Weights of a small transformer language model.
Training: a variant of SOAP for these matrices, 95M tokens, 5820 steps.
Each number is 200 + 30 x the weight over its row's rms, rounded and kept within 0 to 999. Layers, rows and columns count from 0. The size before them is the row's rms in percent of the matrix's.

# layer 2 attention value, 96x96, rms 0.221, rows 68-95, columns 0-95
105,140,190,214,196,175,241,220,235,185,203,204,199,201,205,183,204,236,150,198,197,190,188,213,142,246,192,188,226,189,163,206,246,149,176,189,193,238,233,189,161,204,210,172,205,148,211,183,265,132,223,196,167,249,168,192,166,227,187,177,202,240,228,220,169,221,136,169,232,162,176,247,185,214,218,202,216,213,211,175,223,182,142,235,217,225,205,242,225,244,169,224,217,263,206,155,171
097,208,170,208,258,173,236,221,205,181,203,245,193,262,207,207,176,187,182,221,186,205,176,165,217,253,139,214,187,218,149,172,177,222,195,245,145,164,227,204,156,209,187,241,237,231,204,186,165,171,231,199,140,158,187,193,222,226,222,209,223,143,175,221,204,236,212,221,170,162,192,212,197,216,244,153,197,204,204,136,250,216,232,177,154,200,253,220,199,170,184,189,179,239,151,186,223
096,192,225,198,163,243,191,164,138,210,212,183,168,168,274,218,134,223,236,197,185,233,226,162,205,235,176,214,217,187,208,218,184,201,202,185,218,209,196,190,213,230,191,226,194,167,221,207,217,186,215,200,178,234,199,245,190,170,223,164,243,234,252,171,205,212,234,183,184,167,249,134,215,182,190,195,146,224,129,137,143,196,222,177,241,230,220,179,165,181,193,228,221,204,204,263,221
102,236,181,130,205,194,242,215,284,208,198,233,234,206,208,157,160,219,146,201,202,226,198,245,231,260,199,196,170,237,216,227,232,217,212,267,192,171,144,152,192,195,183,200,163,165,203,264,241,231,191,192,201,175,178,246,202,201,184,180,201,167,172,211,188,133,184,221,192,204,235,173,163,211,150,151,199,189,189,176,189,176,157,214,173,214,203,224,188,184,181,217,206,187,232,192,242
101,186,196,222,256,173,212,204,163,217,164,206,221,215,235,225,227,204,288,193,137,187,178,168,226,156,189,165,230,238,173,164,176,202,142,176,197,169,196,185,205,179,233,253,194,145,261,210,214,220,171,241,202,155,173,254,179,176,262,220,177,192,224,186,190,155,219,214,213,200,165,194,161,215,251,225,196,233,197,148,222,231,167,194,159,220,183,224,207,185,240,186,208,192,180,207,221
089,244,189,172,153,219,187,240,204,207,242,237,273,228,221,200,214,192,188,227,194,203,224,200,229,186,246,211,211,189,245,234,191,194,219,202,211,199,172,201,242,269,187,183,213,215,192,148,180,192,179,215,194,225,170,218,174,154,191,258,199,180,202,198,230,162,254,228,195,180,233,286,179,202,171,182,201,195,194,138,152,162,148,213,136,236,188,172,211,205,247,161,221,207,208,195,159
102,195,210,142,155,162,186,257,227,198,196,226,183,219,199,186,203,197,157,238,167,197,197,208,211,165,197,180,196,214,240,253,231,204,234,220,151,253,179,248,196,226,266,108,161,248,192,182,191,220,169,190,194,181,195,179,168,225,187,167,196,181,170,208,206,238,208,236,209,197,191,243,213,179,201,173,161,189,141,202,163,207,146,212,200,202,233,201,239,197,187,185,134,233,240,153,194
103,214,227,197,185,196,209,175,152,168,220,210,212,203,176,225,208,214,183,174,255,207,192,157,169,221,222,206,205,202,229,188,186,128,227,213,198,177,160,210,165,211,172,207,132,206,230,213,224,208,172,202,177,192,210,152,239,212,276,209,176,236,220,241,190,158,136,170,197,204,164,187,203,254,190,197,183,250,230,221,186,216,270,188,177,182,219,217,212,197,240,255,183,214,178,293,169
096,222,179,204,145,170,181,238,186,223,211,270,196,238,207,200,182,192,233,163,216,229,200,171,136,223,174,201,207,205,191,148,149,206,210,184,208,204,200,267,233,217,174,173,186,209,142,226,199,200,192,171,249,133,244,239,220,239,183,225,207,239,269,194,152,214,182,221,166,196,227,177,207,194,237,182,227,179,228,232,237,235,196,189,162,204,173,219,230,197,167,193,124,199,177,191,197
097,210,191,241,220,171,173,194,230,146,221,142,205,235,213,192,221,181,191,225,143,219,211,199,103,222,215,210,151,199,206,165,186,256,209,233,167,200,205,236,223,212,143,190,164,160,209,233,176,224,180,202,168,146,223,178,242,166,186,218,244,233,208,174,213,216,216,252,154,236,198,234,143,188,221,244,192,189,208,210,172,234,186,191,212,217,228,173,222,194,170,170,171,231,231,221,245
097,193,212,193,218,224,189,165,172,190,198,197,211,208,174,182,203,169,197,213,268,232,193,180,235,168,243,201,249,218,214,209,205,213,146,176,213,194,224,270,174,194,223,222,260,175,238,211,194,180,178,218,204,189,197,197,185,209,191,216,242,172,215,170,170,174,172,157,183,248,233,234,229,164,146,196,181,221,241,267,208,153,252,200,200,149,244,173,214,216,214,151,163,231,130,240,160
089,214,197,136,201,244,178,155,215,175,203,241,186,236,209,236,221,172,161,250,181,165,182,182,203,196,210,235,212,177,205,148,180,229,177,196,182,202,193,232,179,176,218,210,195,244,212,210,215,175,150,153,215,276,180,242,159,177,193,221,177,181,155,203,243,254,200,205,189,169,168,239,167,199,197,236,133,199,209,205,245,234,155,206,191,259,187,182,192,257,153,172,169,237,202,188,185
102,205,167,138,181,206,173,225,221,228,215,204,193,174,189,256,183,191,254,156,226,238,220,219,172,202,139,169,192,195,186,218,232,219,167,195,213,251,237,211,172,240,156,223,213,192,130,191,181,246,205,181,153,220,194,259,193,163,207,165,197,183,291,196,220,149,219,199,217,274,219,179,217,188,184,179,179,228,175,214,182,142,237,164,209,202,181,211,210,230,204,199,184,179,222,207,172
111,166,200,234,229,206,223,186,229,191,225,225,215,193,191,165,185,205,212,204,263,231,235,216,171,180,187,163,255,168,197,215,232,183,200,178,156,187,188,183,229,214,215,241,180,174,185,176,225,170,174,200,206,255,187,201,295,173,215,212,190,145,239,228,181,195,153,177,184,249,167,205,146,163,157,127,255,175,200,205,211,207,236,192,149,141,218,176,206,178,230,196,169,174,195,191,230
090,217,195,178,205,184,214,166,173,232,193,179,227,117,189,240,190,181,239,220,200,203,242,210,231,186,202,280,212,218,170,222,253,188,196,170,219,234,179,191,167,241,191,193,206,186,264,224,227,172,183,238,213,199,153,192,239,206,176,240,210,218,152,200,223,171,196,232,185,226,175,231,135,178,229,247,213,203,168,198,192,162,224,229,195,149,187,133,187,225,182,250,131,215,201,195,187
091,237,209,170,165,195,213,213,246,183,172,200,178,209,226,195,235,238,226,198,180,235,188,264,181,231,213,211,137,224,165,199,194,183,139,165,242,215,191,231,201,219,151,213,221,180,178,176,135,233,198,235,164,214,156,156,211,162,205,199,218,158,190,185,199,217,170,266,181,238,209,191,167,227,216,216,239,205,168,239,190,168,132,201,185,234,177,208,190,130,230,214,166,168,242,213,179
101,173,202,237,166,180,172,204,214,212,229,197,191,183,183,228,212,207,197,176,184,236,199,207,206,199,297,213,167,204,199,247,250,148,157,190,165,192,231,182,212,232,128,170,183,196,255,195,218,216,237,131,193,174,183,186,214,152,240,197,198,243,245,224,245,199,134,219,213,198,162,208,180,199,196,181,194,172,146,210,198,239,169,198,227,170,144,236,190,167,217,209,214,147,214,173,182
105,207,229,198,230,195,223,196,236,189,199,195,158,187,222,170,178,197,131,181,242,193,158,192,194,197,184,139,188,188,264,180,158,146,194,223,154,245,233,159,182,215,220,149,177,262,181,198,211,232,199,167,199,205,229,181,196,195,167,174,266,218,204,221,173,172,230,241,179,171,133,178,251,192,190,162,194,221,210,171,153,232,232,184,184,184,226,213,198,166,250,176,242,185,237,210,233
104,203,196,220,127,179,239,177,193,217,231,192,189,201,253,152,203,163,271,196,167,207,190,177,187,213,183,195,192,253,213,228,186,231,220,212,173,177,228,191,188,194,240,188,186,179,206,211,204,231,163,157,170,207,139,249,245,223,192,205,179,184,233,210,213,196,217,267,202,234,179,154,147,212,210,209,236,182,255,239,179,180,231,159,192,165,214,213,230,197,108,168,236,211,160,209,205
101,218,202,187,170,235,197,169,217,226,231,222,202,173,185,169,183,191,188,226,200,159,183,206,171,284,134,187,213,223,208,198,218,192,206,218,210,183,194,225,193,189,263,197,211,136,226,209,195,184,182,186,118,139,202,205,123,180,191,219,243,223,213,186,228,211,205,235,180,223,232,168,216,211,221,203,218,165,225,226,173,175,165,185,209,234,209,175,186,224,131,186,197,202,160,276,259
095,199,216,231,221,261,251,208,260,184,150,224,193,175,156,204,203,219,173,186,174,168,215,212,147,216,215,231,212,130,217,196,181,190,183,178,166,206,203,167,147,219,144,241,175,205,206,213,182,123,246,223,217,191,187,278,222,199,209,233,209,214,184,223,212,144,175,175,210,185,260,168,205,238,207,197,198,239,225,207,191,186,185,182,197,196,239,236,181,175,259,205,149,231,203,208,216
104,179,187,202,142,194,189,169,249,188,209,154,169,188,170,270,242,235,236,195,157,196,200,194,218,145,213,171,228,202,175,187,173,213,226,239,168,213,149,170,201,205,196,201,216,177,198,160,215,188,249,208,256,197,186,206,224,228,227,244,234,201,200,180,168,234,250,201,182,157,238,181,231,202,172,195,187,180,196,197,172,180,171,252,168,169,243,232,173,266,207,206,249,145,221,179,141
108,207,182,200,237,187,248,202,211,246,208,250,193,218,240,222,221,166,207,226,239,150,202,177,183,240,269,204,179,179,275,173,194,168,221,173,202,181,181,133,218,196,204,185,211,173,165,223,172,156,175,229,189,216,163,167,257,210,220,177,158,184,171,214,254,223,233,124,192,206,181,164,214,158,160,211,198,188,209,165,186,178,205,256,188,260,213,191,231,185,209,194,193,243,174,209,183
092,161,155,159,198,210,197,232,146,230,172,250,196,187,236,233,218,193,167,182,193,186,213,199,290,215,164,200,201,263,197,214,249,194,175,218,170,183,206,219,170,182,198,205,161,238,196,220,165,196,186,248,210,211,233,254,185,217,205,176,138,182,201,246,204,144,237,199,203,223,199,147,176,173,203,203,201,189,232,186,260,195,148,222,202,215,193,175,172,198,266,246,162,227,218,196,164
102,246,195,165,206,177,196,185,182,185,224,207,234,191,180,172,239,215,173,145,230,219,197,207,206,213,158,222,198,210,234,109,194,267,174,172,203,137,233,229,183,184,159,199,197,164,179,127,163,203,176,199,194,195,204,165,186,199,215,167,252,167,239,181,262,183,232,233,208,198,188,245,241,203,210,195,183,234,208,230,247,227,194,225,191,123,201,172,244,236,215,186,216,193,203,210,232
109,171,206,174,250,219,179,172,207,222,193,188,202,211,236,209,169,234,176,170,199,171,164,178,190,218,226,179,187,233,135,207,181,252,194,227,182,187,187,202,192,168,185,260,213,231,187,179,231,231,94,192,204,189,220,189,159,198,196,222,216,199,214,187,191,185,136,225,192,271,220,214,215,214,268,163,220,214,174,159,178,212,199,187,171,239,153,171,202,245,214,269,184,182,228,148,209
078,212,210,233,197,178,184,191,150,228,230,158,187,206,221,216,211,132,236,215,235,231,234,219,195,228,243,233,177,137,173,232,140,272,189,222,189,185,222,211,140,193,175,193,182,208,211,168,156,208,175,217,236,264,222,205,181,206,199,212,240,182,203,191,185,196,160,225,229,206,180,201,239,178,223,189,168,202,265,185,223,260,209,191,208,202,196,176,250,216,219,150,180,176,270,235,216
107,266,235,177,160,193,261,263,248,199,192,274,179,248,194,217,224,203,164,188,169,152,181,163,218,167,189,177,202,174,217,202,204,218,178,197,200,198,188,205,202,138,170,204,182,144,152,181,216,219,178,156,158,192,198,236,169,218,219,146,159,198,258,247,167,200,222,239,188,160,200,153,249,207,218,183,166,181,199,212,211,208,183,164,192,247,197,210,175,201,244,161,207,216,194,196,194